From a checkpoint of a small transformer trained on Wikipedia: 20 layers, no position embeddings.
Each number is 200 + 30 x the weight over its row's rms, rounded and kept within 0 to 999. Layers, rows and columns count from 0. The size before them is the row's rms in percent of the matrix's.

# layer 17 MLP down (transposed), 448x160, rms 0.117, rows 233-262, columns 0-79
099,146,186,210,187,189,228,197,212,236,170,231,127,242,192,199,230,153,172,213,219,178,194,160,189,261,139,250,170,229,183,158,164,225,202,248,144,161,199,165,156,179,148,238,219,166,217,177,169,203,199,195,215,209,254,162,209,183,168,212,180,200,220,212,181,197,147,210,210,222,209,228,124,234,187,258,259,209,216,192,201
104,235,213,204,173,256,175,210,219,190,218,182,241,180,186,190,184,163,254,201,167,189,184,124,217,174,178,184,214,228,249,162,168,171,217,178,212,195,145,134,193,266,193,161,191,168,171,186,174,163,221,209,264,158,178,229,229,153,266,239,215,222,203,159,196,230,183,193,218,163,179,209,253,192,193,230,204,164,211,219,242
094,183,236,202,135,186,195,211,246,181,183,220,243,160,218,180,181,202,181,205,215,213,230,279,210,238,218,161,207,210,161,224,206,222,219,235,185,231,226,244,220,162,190,237,212,220,205,169,196,183,175,183,206,201,152,160,164,188,257,206,193,173,203,133,127,173,207,161,241,224,164,173,244,203,268,153,241,181,246,211,246
098,222,192,217,199,186,209,211,143,240,169,290,189,227,163,167,163,258,229,220,238,184,224,152,177,198,213,191,178,214,168,258,210,181,209,133,202,208,177,261,183,182,245,179,188,270,197,179,195,209,173,182,223,224,205,216,194,251,196,183,201,150,189,201,227,263,226,245,186,155,204,220,148,254,198,168,202,258,174,145,187
098,144,206,255,201,161,190,222,196,190,167,195,179,223,196,162,199,185,214,230,230,112,168,203,120,199,188,195,177,164,197,210,274,161,232,243,254,208,193,180,210,204,193,161,205,221,242,191,263,162,193,229,236,245,200,155,224,210,235,210,165,208,152,183,197,180,182,178,227,218,219,181,262,195,203,206,154,156,203,161,226
106,202,205,211,209,259,180,209,227,240,167,192,192,213,196,225,198,243,194,155,205,206,216,187,186,152,223,205,150,225,216,171,163,185,185,197,211,130,205,151,186,213,225,190,154,170,205,159,225,225,200,134,198,212,204,176,222,195,172,211,193,155,215,177,130,227,186,198,191,238,143,199,254,186,172,135,204,181,220,161,215
105,190,170,200,218,202,204,191,184,193,227,176,246,211,256,170,181,262,176,199,270,226,167,169,200,207,253,194,193,162,215,244,264,272,214,169,224,218,154,226,185,193,191,191,198,116,226,196,168,194,245,233,195,203,232,132,223,149,231,192,212,206,207,209,199,214,198,202,213,138,187,255,190,254,216,163,188,160,199,160,210
107,230,179,186,223,208,222,231,198,189,234,198,207,170,202,244,204,222,241,229,239,193,177,204,213,208,162,215,217,145,224,201,161,201,155,174,202,185,226,223,161,240,172,175,200,212,183,279,219,230,205,208,208,179,209,157,234,241,155,153,204,252,210,221,158,196,197,263,215,177,286,265,171,225,190,224,169,275,154,184,209
109,224,185,203,197,218,138,210,206,188,154,200,260,154,148,198,176,200,196,167,217,176,210,212,200,155,194,257,213,191,235,164,241,207,169,242,211,165,220,163,210,281,214,209,239,234,173,191,224,218,204,188,219,191,221,190,262,205,180,201,184,211,193,188,209,135,198,212,196,223,214,185,211,210,197,237,248,224,178,174,251
095,199,196,212,208,145,186,211,224,182,138,192,162,167,225,211,163,256,232,165,227,178,202,221,190,197,217,227,195,214,205,181,203,209,211,191,254,192,165,203,296,202,214,163,177,182,196,199,201,190,155,148,198,181,242,220,199,186,224,168,177,225,172,203,223,216,186,187,179,248,190,159,216,247,210,193,205,171,146,193,264
102,188,259,184,266,179,175,217,186,235,145,204,191,214,238,209,211,186,200,132,183,216,167,218,235,217,212,203,200,215,177,224,254,189,223,163,113,175,212,159,218,257,223,217,221,228,152,273,174,202,212,163,220,300,177,180,185,195,263,157,156,259,213,198,174,201,213,222,205,191,204,204,187,154,182,192,200,186,216,239,178
091,144,208,253,283,142,208,235,210,212,178,256,187,200,187,213,200,167,205,230,243,201,249,227,199,230,221,203,200,201,208,190,209,201,201,195,189,197,181,179,249,220,179,205,203,185,201,206,164,237,209,192,227,181,246,163,160,177,192,206,216,184,215,211,229,165,241,230,215,196,253,209,197,268,172,236,151,245,157,174,225
105,167,215,172,183,243,188,136,198,233,282,124,216,181,183,243,184,233,213,224,165,223,279,210,176,195,210,162,187,205,270,156,216,195,200,206,241,201,166,184,222,190,159,196,224,202,153,175,161,183,177,221,240,217,210,215,196,170,255,233,202,165,196,209,171,228,198,239,214,175,177,273,184,225,212,228,179,219,164,205,271
102,188,173,206,217,246,147,222,168,222,172,175,189,102,213,212,143,173,253,203,219,169,190,237,185,236,196,200,204,191,196,239,243,246,207,171,170,182,191,195,182,230,234,162,182,194,180,224,196,223,175,177,190,233,184,182,198,182,183,203,145,203,202,199,175,224,213,217,203,204,249,214,227,190,185,180,251,175,195,251,178
095,205,213,171,143,181,234,239,193,209,182,170,231,208,208,271,245,200,175,226,212,261,224,201,202,221,238,185,178,169,176,216,243,225,212,197,192,109,197,198,158,205,192,227,177,157,181,233,162,237,163,151,226,199,208,223,237,224,228,222,194,166,217,220,232,167,206,213,185,115,182,225,162,231,223,204,227,173,220,180,254
091,235,196,178,248,159,183,162,168,198,245,209,218,217,165,187,190,222,194,237,183,166,213,244,220,264,213,197,222,197,183,226,196,173,215,197,268,190,199,208,209,223,208,196,230,136,185,215,192,193,190,254,176,255,200,179,196,182,197,196,178,203,193,254,290,134,202,171,190,182,161,157,211,190,236,192,226,214,164,188,204
110,162,180,184,284,217,205,171,183,205,205,197,154,214,199,171,262,175,213,244,200,199,198,165,199,176,244,209,214,152,181,209,226,176,162,132,202,198,189,173,207,209,158,203,167,142,199,170,195,218,150,239,215,218,252,161,231,180,196,248,172,233,149,156,165,175,177,207,195,219,170,195,202,226,153,224,192,246,189,223,188
094,191,188,217,170,288,247,226,226,175,203,182,181,184,208,219,237,140,204,174,193,198,230,197,173,230,185,209,203,169,222,162,228,176,175,215,223,123,238,197,197,200,226,242,210,178,207,187,219,222,184,184,192,205,212,206,160,170,187,220,175,149,153,208,126,209,141,161,162,203,175,188,196,188,225,198,161,189,195,188,215
102,232,199,263,212,222,163,166,220,203,170,228,196,150,255,190,211,224,133,199,209,191,165,175,195,239,208,186,173,168,194,240,230,230,220,134,158,201,189,184,248,202,172,206,224,209,220,187,200,175,174,165,182,198,253,196,201,140,203,209,220,221,220,178,179,210,207,219,166,212,220,170,198,224,206,170,137,200,200,202,176
092,229,166,218,232,226,220,215,142,208,226,192,178,238,230,183,205,180,244,171,173,223,201,210,238,233,152,209,213,198,182,205,234,268,167,230,219,175,220,149,189,168,156,193,213,226,211,187,171,187,225,186,197,202,228,256,191,185,185,151,203,221,170,216,154,228,275,184,234,241,197,165,248,178,196,252,176,203,183,132,214
106,158,191,218,186,160,212,144,202,254,143,161,232,209,179,203,237,206,211,147,224,143,208,217,173,224,198,202,201,210,161,199,221,168,219,239,159,223,207,212,193,198,197,158,206,172,223,206,195,193,184,215,187,192,212,200,239,141,167,216,159,192,210,218,188,230,153,189,183,186,177,179,177,181,179,221,189,250,169,194,223
099,254,167,212,211,175,144,177,191,178,205,217,243,173,189,195,105,209,201,222,224,219,200,262,220,129,205,237,217,179,221,202,234,157,197,173,182,205,213,212,172,221,183,237,206,165,186,103,204,237,222,206,200,231,213,214,212,173,231,212,224,226,164,221,179,173,238,207,173,194,192,177,182,205,149,198,185,229,227,207,165
102,113,182,194,232,234,185,157,225,241,252,184,247,227,215,180,176,228,192,177,146,181,225,197,159,206,199,151,164,149,208,200,216,244,243,151,187,206,203,208,215,156,239,220,257,223,207,232,209,180,208,163,219,212,202,144,159,204,137,149,205,250,169,251,192,215,205,220,202,160,236,212,236,199,263,201,203,162,198,239,255
095,261,235,226,155,238,231,146,214,180,239,185,178,223,176,196,188,176,222,200,209,188,182,231,217,203,153,164,297,221,192,164,179,196,219,191,191,226,210,197,215,214,186,203,185,236,187,239,223,269,221,215,194,115,210,172,226,231,215,206,212,204,206,154,173,168,155,215,188,203,201,158,222,153,233,170,177,212,205,186,212
100,213,208,177,225,210,187,175,185,217,212,174,159,209,226,228,184,200,233,212,211,195,231,167,199,168,179,233,253,217,221,232,203,187,200,240,232,203,252,124,198,236,181,185,228,188,192,199,197,234,187,210,214,167,157,193,175,171,194,219,187,181,208,202,206,159,197,269,150,203,214,176,183,188,201,183,222,236,201,245,188
094,194,209,190,184,172,175,191,223,189,171,180,236,209,192,214,210,222,212,202,200,212,195,129,214,268,255,251,217,179,222,218,227,185,170,181,252,226,185,201,157,135,206,223,171,180,179,198,192,206,208,192,228,211,240,239,213,188,193,195,194,145,148,221,211,208,232,136,195,212,220,152,173,172,201,225,202,202,198,200,284
099,219,243,228,190,208,188,149,216,218,126,231,163,204,232,216,247,192,165,244,228,183,238,142,150,178,184,180,203,219,182,224,169,165,208,215,181,176,196,223,202,278,168,204,190,178,208,210,212,218,192,199,216,206,137,210,217,171,183,183,187,158,163,182,146,181,188,233,234,151,194,210,238,207,193,202,189,185,199,196,223
103,156,195,186,173,161,215,189,169,216,198,183,218,195,189,162,220,192,227,191,155,155,223,226,267,229,235,212,237,210,192,196,194,207,215,194,194,182,237,196,151,204,193,211,208,166,173,215,251,186,218,196,163,206,265,193,214,192,163,183,189,251,235,200,195,180,233,204,180,243,225,208,186,168,168,161,199,174,226,200,192
108,219,166,225,165,184,222,190,200,224,185,158,231,244,237,184,156,163,236,216,217,202,204,205,187,220,157,178,243,195,221,204,172,207,192,237,219,210,215,191,215,199,253,186,182,221,188,164,208,207,197,227,180,266,265,192,200,191,186,163,184,217,232,214,209,178,172,166,185,149,172,235,201,238,181,150,243,204,224,197,230
112,237,179,174,203,126,216,182,204,202,191,230,215,219,162,195,179,238,192,198,156,206,194,208,255,175,196,198,154,200,161,195,218,154,240,226,214,183,142,214,189,168,235,235,211,232,151,206,240,174,217,209,174,222,231,244,192,205,213,128,121,182,219,251,184,177,235,193,233,199,198,191,200,216,214,213,190,184,199,209,121
# layer 17 MLP gate, 448x160, rms 0.126, rows 234-262, columns 0-79
104,140,203,184,203,194,215,203,167,199,201,156,226,135,209,141,264,179,175,227,204,218,244,153,189,189,266,222,194,173,146,158,186,175,199,135,205,224,170,203,212,184,195,178,210,256,144,220,163,158,181,221,186,159,208,203,211,185,189,228,243,240,216,246,201,158,178,197,197,212,177,233,232,234,213,233,239,228,217,220,182
097,171,198,175,198,228,224,227,187,205,191,176,230,197,205,195,223,201,209,208,222,189,203,190,222,138,169,172,216,176,257,196,184,171,239,199,211,206,179,161,173,246,200,172,192,168,204,209,161,154,207,240,189,189,175,153,211,160,201,183,247,236,216,226,164,221,220,169,193,183,215,196,184,225,225,236,200,186,106,201,216
099,193,171,178,208,238,214,206,169,144,120,209,155,185,160,209,232,217,203,253,198,174,154,175,166,178,159,189,214,175,181,176,210,191,206,234,183,211,205,202,182,208,199,209,229,211,141,206,207,199,179,212,213,298,143,184,225,173,197,251,212,163,185,141,178,187,169,216,202,208,197,310,207,215,245,212,230,216,211,190,177
100,198,199,157,182,230,177,220,219,247,194,231,212,224,200,238,201,255,191,229,231,188,220,163,177,161,163,173,260,228,204,191,208,200,231,170,197,167,215,182,227,255,208,172,223,190,228,188,209,189,161,198,186,245,195,198,129,235,229,201,196,156,181,171,234,197,220,237,191,239,200,183,152,264,151,217,202,173,161,209,263
104,178,123,222,139,215,198,236,248,206,201,183,190,230,230,155,195,198,213,221,177,184,178,195,211,174,195,204,242,140,190,191,163,212,194,167,227,182,165,199,132,208,237,251,180,177,227,212,212,206,187,199,126,217,190,131,191,167,187,185,199,207,194,176,166,269,206,224,234,230,192,223,223,224,211,220,158,212,198,207,162
102,171,216,225,196,233,167,195,129,186,204,172,215,239,224,256,232,197,207,213,187,187,179,171,177,212,191,218,169,209,143,203,197,176,155,171,166,204,222,194,207,211,149,226,190,213,195,201,187,165,193,207,200,224,153,131,197,124,216,245,188,210,216,214,198,185,144,218,190,221,180,210,183,236,162,178,185,183,165,251,209
104,226,173,152,232,212,178,245,174,178,195,193,201,169,212,174,177,153,249,259,191,158,221,220,170,187,137,201,201,190,175,186,211,206,196,196,147,219,167,232,177,251,166,245,272,204,220,147,251,250,145,194,250,246,157,202,174,198,224,259,206,175,174,211,178,214,171,194,189,213,216,198,162,188,195,199,174,193,253,219,186
107,171,158,173,209,172,182,216,169,201,288,131,203,208,158,235,196,176,117,218,244,145,193,211,242,206,191,159,212,166,146,209,193,230,225,199,190,201,197,163,172,206,265,195,220,202,244,192,228,138,192,234,235,234,134,178,175,241,197,198,253,245,238,217,215,193,223,227,231,240,216,238,199,229,202,194,156,194,186,207,217
101,202,171,191,218,191,185,258,166,183,214,148,170,201,193,235,199,194,205,193,229,175,189,162,214,204,183,213,207,165,148,171,246,218,235,217,240,188,241,185,232,210,209,178,294,181,214,129,197,174,144,245,177,213,173,152,210,189,220,270,180,154,171,185,182,178,203,234,239,205,189,212,213,208,215,213,204,169,193,219,211
098,242,244,191,137,231,226,202,197,170,229,188,147,212,233,203,266,188,216,236,148,219,207,199,237,180,182,216,200,217,197,191,248,210,223,265,210,187,186,209,174,163,228,202,210,196,147,141,242,221,211,187,146,173,173,241,208,153,141,244,217,146,152,195,196,198,122,204,237,242,183,263,189,222,165,169,233,284,216,186,169
091,199,234,181,205,175,197,134,211,188,205,181,163,217,220,231,176,226,196,221,152,205,157,238,210,154,203,226,183,203,119,140,234,254,194,178,238,179,181,119,152,185,208,157,176,175,144,186,192,182,219,173,186,225,197,209,265,209,179,203,192,252,209,218,211,172,217,226,178,155,195,203,214,161,184,207,186,207,228,192,239
102,143,207,229,221,219,192,178,132,239,168,170,242,174,162,260,214,197,160,233,171,190,179,189,215,168,193,169,176,174,198,138,187,215,268,194,193,212,211,220,258,211,209,184,263,163,187,106,210,204,159,222,190,202,173,203,237,208,168,221,186,178,178,200,229,167,236,254,213,187,185,203,207,251,222,235,276,184,188,208,194
102,164,162,220,219,221,144,266,149,182,198,209,161,200,223,208,204,164,196,178,161,247,198,148,188,206,154,232,247,201,235,204,210,164,210,240,148,228,163,165,187,230,217,139,212,166,240,157,155,220,149,178,171,254,169,256,136,177,220,206,264,239,171,221,175,170,182,180,235,189,182,182,224,153,203,157,261,188,203,216,192
096,187,179,249,222,227,187,185,185,156,249,222,186,219,241,178,198,210,236,142,197,199,180,179,190,159,208,229,188,170,186,185,150,193,198,170,174,205,138,230,157,283,228,187,152,237,216,200,123,215,166,176,208,208,242,163,185,171,189,188,221,214,182,223,190,254,144,177,201,163,202,163,266,265,206,193,200,227,216,204,185
090,243,219,208,152,187,198,250,230,197,169,166,227,152,225,227,211,190,218,165,211,172,208,159,208,214,173,203,185,224,205,213,213,277,185,195,206,168,184,170,170,177,192,164,225,172,253,193,233,234,190,197,213,222,191,264,175,208,191,195,205,169,162,176,175,194,207,172,156,241,196,201,212,199,82,180,221,196,155,172,221
105,194,207,173,235,245,204,227,256,116,237,192,184,173,210,218,168,201,242,181,207,194,185,138,235,184,179,222,205,216,183,182,173,200,230,199,213,195,190,168,231,236,187,168,235,191,244,176,175,270,162,190,206,189,136,226,181,159,251,204,244,213,133,229,229,199,174,219,215,216,193,180,258,199,171,200,151,225,184,190,219
093,166,222,206,235,173,246,166,204,217,217,210,219,215,189,188,258,234,204,189,168,210,195,229,180,131,203,174,176,176,234,273,191,200,264,216,192,221,164,170,179,199,192,183,226,222,220,223,149,217,197,216,234,202,221,181,190,198,213,167,230,217,177,244,207,219,245,262,286,136,181,188,162,232,140,213,208,223,164,195,185
104,185,183,203,204,215,161,223,201,167,203,155,172,176,223,186,207,230,198,194,171,181,244,152,246,195,194,173,211,192,224,192,213,247,188,173,201,223,214,185,171,160,244,190,195,144,207,230,192,206,179,240,178,174,176,244,215,219,131,217,241,202,201,203,209,185,162,157,254,146,187,187,196,217,146,191,230,257,161,187,181
100,185,176,156,213,194,138,199,216,201,191,223,154,251,190,125,187,216,154,221,213,166,168,220,166,223,232,186,203,159,163,236,135,203,217,175,165,193,161,180,181,185,236,143,215,166,203,210,198,221,177,236,205,279,233,218,185,172,231,255,249,216,219,211,231,221,234,250,189,232,187,156,240,211,244,203,238,210,144,198,166
106,174,211,207,196,218,242,224,231,182,219,187,203,222,202,159,197,236,145,165,209,222,220,161,144,197,194,112,240,143,228,242,248,190,222,201,186,196,211,209,176,243,172,229,183,109,232,195,180,226,192,208,219,197,216,219,222,164,229,219,228,160,191,155,211,169,217,189,188,185,200,146,228,226,201,214,236,177,187,234,208
104,192,188,195,221,231,148,160,172,172,218,157,203,200,194,180,232,140,191,264,178,187,208,168,179,160,199,224,232,167,172,214,172,236,201,154,208,240,167,214,166,247,232,236,209,182,214,194,195,211,196,202,203,177,200,182,173,187,225,283,248,229,143,224,207,201,219,221,184,202,202,227,291,251,208,226,195,183,227,153,184
102,134,218,216,225,259,238,244,199,187,215,170,199,190,214,224,202,203,200,204,168,154,162,180,203,184,225,237,220,199,114,206,212,171,191,143,171,177,226,212,204,210,179,186,225,185,157,153,167,163,127,233,197,231,235,173,184,145,265,206,210,209,188,201,154,211,224,212,279,219,234,206,208,170,201,248,218,203,264,176,217
099,219,169,117,171,211,184,207,181,181,215,216,179,177,172,246,161,190,202,192,156,144,214,198,177,208,202,214,221,189,206,176,235,178,179,242,245,200,193,136,204,227,198,197,219,217,196,209,147,165,171,253,181,278,129,200,168,217,174,226,158,210,165,234,165,188,181,203,213,242,198,180,177,156,181,207,160,165,212,238,202
102,179,184,224,201,160,208,225,226,194,220,153,178,213,178,221,150,208,183,214,155,137,187,220,183,206,193,188,200,164,183,164,206,235,199,225,235,230,220,206,220,161,209,158,200,246,160,203,200,236,163,251,190,218,224,125,178,214,182,179,173,234,237,275,177,255,165,229,268,198,173,236,212,230,214,276,168,169,182,259,235
095,154,200,234,205,208,209,221,151,230,155,190,204,200,202,233,231,174,224,190,147,201,206,201,174,191,213,161,232,154,175,276,220,192,274,191,139,217,204,235,152,244,233,259,209,197,219,150,116,195,135,191,212,210,189,214,187,177,212,223,266,216,182,261,227,182,159,176,203,222,205,197,183,201,166,188,104,205,234,203,244
102,238,176,213,168,191,204,221,240,177,234,198,219,213,145,160,249,213,214,216,163,190,217,161,160,151,206,145,194,177,210,156,160,195,215,184,255,161,242,200,177,191,200,203,188,189,156,146,195,151,205,191,180,192,178,235,196,125,215,182,198,210,169,208,243,231,202,227,226,255,159,185,210,267,193,207,172,218,225,173,136
102,196,180,161,193,224,178,247,155,202,161,222,189,233,156,211,222,167,155,188,194,188,215,171,204,184,202,204,224,190,197,162,158,154,205,213,168,225,178,150,142,167,154,268,197,183,230,232,145,260,203,239,151,186,185,218,198,190,193,208,198,151,217,202,158,234,193,241,222,186,202,211,208,210,196,204,233,189,217,195,145
107,159,172,188,223,194,182,162,176,195,204,202,217,209,197,255,207,207,172,185,129,200,224,143,154,223,131,184,257,199,206,178,246,239,276,221,187,244,178,196,176,207,197,222,177,166,192,188,159,191,168,212,183,170,209,134,198,181,223,172,225,202,161,246,198,172,182,233,173,209,218,185,164,247,177,227,207,235,197,273,210
109,195,186,197,230,233,195,214,207,153,194,182,176,200,259,245,227,160,144,211,211,157,201,184,165,199,194,161,188,196,164,173,189,187,233,173,156,231,228,216,152,220,235,209,222,183,215,162,133,214,151,199,165,228,133,194,154,213,199,176,241,181,223,197,131,217,209,277,149,188,205,185,237,213,198,186,189,203,204,183,192
# layer 17 MLP up, 448x160, rms 0.126, rows 234-262, columns 0-79
102,226,204,159,167,203,196,191,171,152,182,207,247,241,212,175,198,185,179,224,220,182,211,240,178,178,240,212,231,211,157,225,217,171,190,215,227,168,231,151,138,205,231,199,233,227,138,212,218,195,234,219,230,156,182,200,233,246,228,164,262,171,146,203,193,229,197,235,148,225,188,272,125,213,170,205,272,189,163,192,152
091,204,150,227,214,181,215,157,180,241,239,172,219,203,158,227,225,207,201,261,228,123,197,229,234,200,161,207,245,204,187,221,225,130,229,214,269,229,176,216,229,234,261,134,167,221,212,178,169,187,169,243,171,195,182,241,181,176,191,241,190,244,204,205,188,218,184,216,220,165,196,162,193,161,214,195,178,180,166,217,211
098,204,182,207,186,242,123,198,196,212,151,181,177,164,224,191,206,190,144,204,229,209,204,246,165,208,158,224,187,234,163,174,173,224,196,166,181,197,232,216,239,223,240,235,194,223,201,232,180,216,175,143,241,195,158,236,193,231,133,232,191,181,225,164,234,167,255,167,166,219,191,193,202,205,215,227,167,171,193,226,223
097,241,133,258,199,220,145,207,225,162,171,243,230,228,191,214,210,174,190,150,196,248,225,174,199,197,233,141,197,224,213,186,229,224,186,236,233,191,168,165,181,145,182,190,230,209,246,246,211,195,229,217,174,177,279,201,204,198,207,184,135,193,205,198,176,151,173,203,210,240,249,164,174,184,197,201,204,255,235,210,210
106,237,136,199,217,185,165,223,187,219,272,227,231,182,154,233,244,186,234,199,172,201,174,224,184,162,170,162,205,150,215,239,202,248,217,250,158,182,202,175,248,195,197,214,181,182,180,208,200,229,185,242,207,168,180,214,182,157,255,220,182,194,223,219,176,196,211,166,165,270,265,193,219,175,196,158,156,237,180,183,190
100,180,196,217,254,261,184,205,118,193,215,166,168,237,193,212,253,196,202,239,182,221,220,209,164,199,171,212,245,185,196,199,266,166,220,149,165,164,220,163,212,226,192,184,217,222,208,212,263,174,227,252,129,217,167,174,149,145,221,243,229,171,236,180,190,198,181,211,149,195,192,233,258,160,184,181,154,168,179,244,186
108,146,176,195,178,259,214,239,222,173,192,223,152,140,197,171,233,191,203,203,203,163,177,174,247,218,195,209,233,219,198,222,205,156,225,198,122,194,194,178,185,202,247,204,201,152,183,213,164,169,238,206,164,190,218,200,265,252,184,163,196,214,229,156,195,260,123,170,152,235,213,182,192,221,180,261,195,230,157,163,239
109,194,242,211,202,207,285,248,230,223,227,224,167,204,225,212,209,134,226,240,246,199,219,183,192,212,157,191,155,203,153,249,169,171,251,181,112,174,196,207,191,127,193,194,183,180,210,206,186,222,234,212,157,172,195,178,244,228,203,168,190,180,246,201,176,192,221,183,194,158,207,205,247,175,253,233,238,210,225,201,210
099,203,161,156,184,182,210,234,164,168,197,122,268,199,194,215,180,268,203,205,235,252,216,182,189,216,199,244,164,199,207,177,205,247,235,190,245,162,232,184,257,182,201,176,199,229,186,207,196,227,182,191,197,170,234,217,188,217,217,191,175,191,121,222,231,189,214,163,203,167,179,228,237,210,172,204,201,174,202,175,233
100,235,184,208,188,245,244,230,161,168,236,171,186,161,138,153,148,210,226,183,175,192,227,167,227,211,202,210,190,177,199,196,199,235,185,183,202,194,192,277,144,225,219,226,194,163,209,186,213,199,194,182,199,208,280,241,179,224,159,216,197,160,229,166,146,206,166,225,202,183,193,194,186,262,210,161,182,167,196,155,264
088,194,196,171,191,217,177,187,171,237,229,184,206,212,253,206,173,215,134,193,244,219,202,197,228,211,174,149,168,172,186,191,222,218,184,126,186,229,220,126,189,199,178,216,221,207,172,183,122,156,218,218,192,211,189,219,214,149,207,213,197,222,142,249,214,220,172,209,201,204,204,241,227,174,246,219,203,205,190,198,224
107,242,197,181,239,153,248,242,294,214,187,211,230,229,178,190,193,175,224,216,193,226,207,185,265,217,247,173,187,151,226,258,201,180,150,222,228,222,174,208,212,172,225,175,209,161,233,179,221,185,199,208,168,208,196,216,213,215,262,202,269,128,171,201,205,186,182,252,206,152,163,213,218,232,191,241,198,251,226,191,186
102,214,176,224,204,225,183,169,193,206,177,202,186,329,195,206,218,177,192,224,188,203,180,164,229,173,193,182,215,216,242,196,191,169,234,215,214,206,204,191,232,212,268,179,218,178,241,175,164,174,196,188,192,195,182,190,136,228,179,161,231,223,219,192,197,219,193,196,194,206,175,196,172,181,294,203,223,244,236,217,184
093,222,201,217,180,178,267,229,188,168,181,181,265,237,156,187,246,188,216,225,189,218,152,219,283,223,226,175,210,211,220,169,229,201,257,182,180,210,196,190,156,183,191,198,211,224,246,242,164,199,135,238,205,202,191,249,187,213,180,188,199,241,166,245,209,215,222,142,191,140,213,169,162,168,190,216,242,166,229,178,176
087,255,180,232,197,222,197,198,234,171,178,218,176,215,251,171,227,177,213,211,220,264,179,170,191,215,227,206,177,239,190,149,165,185,191,164,113,334,166,208,234,208,170,222,232,199,213,167,199,224,181,154,189,198,222,267,209,191,168,272,198,210,233,211,190,234,173,184,196,173,266,189,215,167,203,256,243,133,261,229,194
110,192,185,261,227,238,258,171,201,199,242,164,224,195,189,189,198,207,228,185,223,172,203,211,168,188,226,263,248,210,197,144,205,165,172,254,176,226,154,182,186,237,160,218,223,200,248,178,200,200,175,187,169,175,184,211,154,196,193,263,172,193,188,150,209,202,206,196,225,218,145,172,205,258,201,236,173,154,244,213,226
093,232,175,197,171,186,187,156,150,220,224,211,210,226,190,224,176,233,139,195,247,186,172,177,194,183,199,160,224,170,189,208,168,166,177,234,183,221,169,290,201,219,201,228,157,228,169,221,207,155,242,241,182,241,189,222,192,197,219,195,155,161,180,205,204,184,196,169,165,197,235,196,200,278,261,240,230,193,242,190,201
102,206,223,188,209,164,219,185,221,218,177,219,209,209,165,213,179,182,182,242,164,219,240,199,243,217,225,183,245,175,266,183,196,201,151,192,228,228,223,138,162,229,203,217,238,217,158,236,191,219,202,234,155,199,233,272,208,209,202,214,180,196,138,175,220,157,250,160,215,231,177,198,189,270,209,211,200,224,192,228,141
096,207,148,184,214,226,173,236,187,191,170,222,205,183,184,224,250,195,174,168,179,259,161,225,159,247,167,186,145,198,206,243,175,180,251,174,192,177,212,189,240,202,196,223,223,225,191,205,259,226,179,164,206,220,232,157,247,195,206,219,212,192,228,183,167,192,223,168,176,233,188,195,235,166,208,223,184,245,217,153,255
108,255,266,182,156,239,239,212,206,148,196,221,239,217,202,237,182,191,179,253,198,189,221,188,178,225,211,164,223,187,115,176,214,203,215,187,158,216,199,199,159,218,180,235,170,175,195,122,197,271,215,153,239,237,253,235,183,216,196,137,241,194,162,163,189,154,215,161,161,229,180,216,176,235,213,229,199,207,188,222,222
104,187,231,218,215,220,196,209,146,197,242,183,205,148,168,170,172,130,161,215,228,231,202,226,196,202,191,222,211,182,144,181,212,161,218,182,145,196,176,232,227,267,165,228,189,220,271,174,199,179,185,221,215,237,97,183,173,177,241,275,224,164,184,203,191,191,181,153,217,197,210,207,195,179,181,206,228,230,183,188,181
101,179,207,228,188,225,223,120,202,236,151,181,243,222,201,235,221,222,214,243,221,249,213,231,206,147,182,208,158,203,244,197,195,193,189,243,160,249,217,232,219,232,199,191,207,206,205,223,200,203,179,120,176,193,207,255,167,192,180,207,168,222,202,216,182,221,148,195,141,227,178,186,149,219,194,186,174,225,191,186,236
097,196,261,213,186,215,253,204,263,208,208,199,158,237,261,173,168,198,247,249,215,224,178,152,222,220,172,219,149,226,201,203,163,218,229,179,213,192,202,223,118,172,230,204,202,190,232,201,179,152,223,136,146,185,162,191,199,222,161,165,252,236,194,146,147,177,221,205,213,209,260,248,216,143,197,187,182,207,148,209,222
098,231,235,159,211,235,181,217,192,217,160,184,212,212,223,150,214,192,195,244,214,197,162,202,207,255,214,215,255,187,184,196,259,228,191,193,144,173,214,199,243,240,207,205,201,232,281,209,192,175,179,199,206,224,211,215,147,219,250,248,140,197,253,168,197,149,285,231,189,173,226,216,162,203,199,137,259,201,208,204,217
095,221,233,174,194,238,170,230,178,167,177,223,232,197,196,185,201,180,201,175,173,191,243,216,192,262,238,208,289,208,169,215,246,222,254,159,174,272,212,203,151,216,179,234,206,175,175,187,199,179,189,204,225,205,214,267,162,146,236,223,248,181,241,227,223,142,182,200,204,225,226,156,177,204,189,228,137,188,226,192,252
100,163,189,176,263,169,170,142,204,213,147,185,271,152,153,212,183,195,179,214,263,200,230,234,195,166,205,250,204,220,210,187,195,196,218,162,212,183,194,219,209,182,245,250,201,246,182,279,199,243,185,166,209,175,183,242,166,220,171,195,207,196,177,192,181,211,224,196,190,241,191,159,159,236,123,183,219,161,162,207,194
105,126,202,196,180,141,171,191,136,224,184,180,184,204,158,193,204,247,187,243,241,203,211,166,257,192,207,220,172,209,208,231,219,184,235,218,240,127,222,213,235,187,192,173,172,182,172,130,209,204,164,187,213,186,211,214,218,185,188,249,153,194,182,204,198,200,190,154,201,206,238,223,166,188,172,219,174,233,216,215,221
109,187,167,193,241,217,179,171,225,166,184,264,261,198,191,213,166,181,199,222,311,174,206,241,171,171,242,223,189,194,224,184,165,199,177,222,246,195,178,180,194,195,200,151,231,222,176,194,232,219,184,204,228,246,190,231,180,233,183,258,226,179,216,224,276,167,203,131,212,217,232,238,198,227,238,220,192,255,162,206,180
112,214,216,164,209,186,233,195,226,271,180,227,242,203,223,187,158,231,195,220,215,139,219,192,243,141,164,102,203,174,224,215,168,199,197,204,188,197,164,181,161,173,205,207,163,218,182,127,224,196,235,235,201,200,221,217,216,175,276,216,174,157,170,139,194,171,199,171,158,258,168,208,220,210,184,244,195,202,192,203,185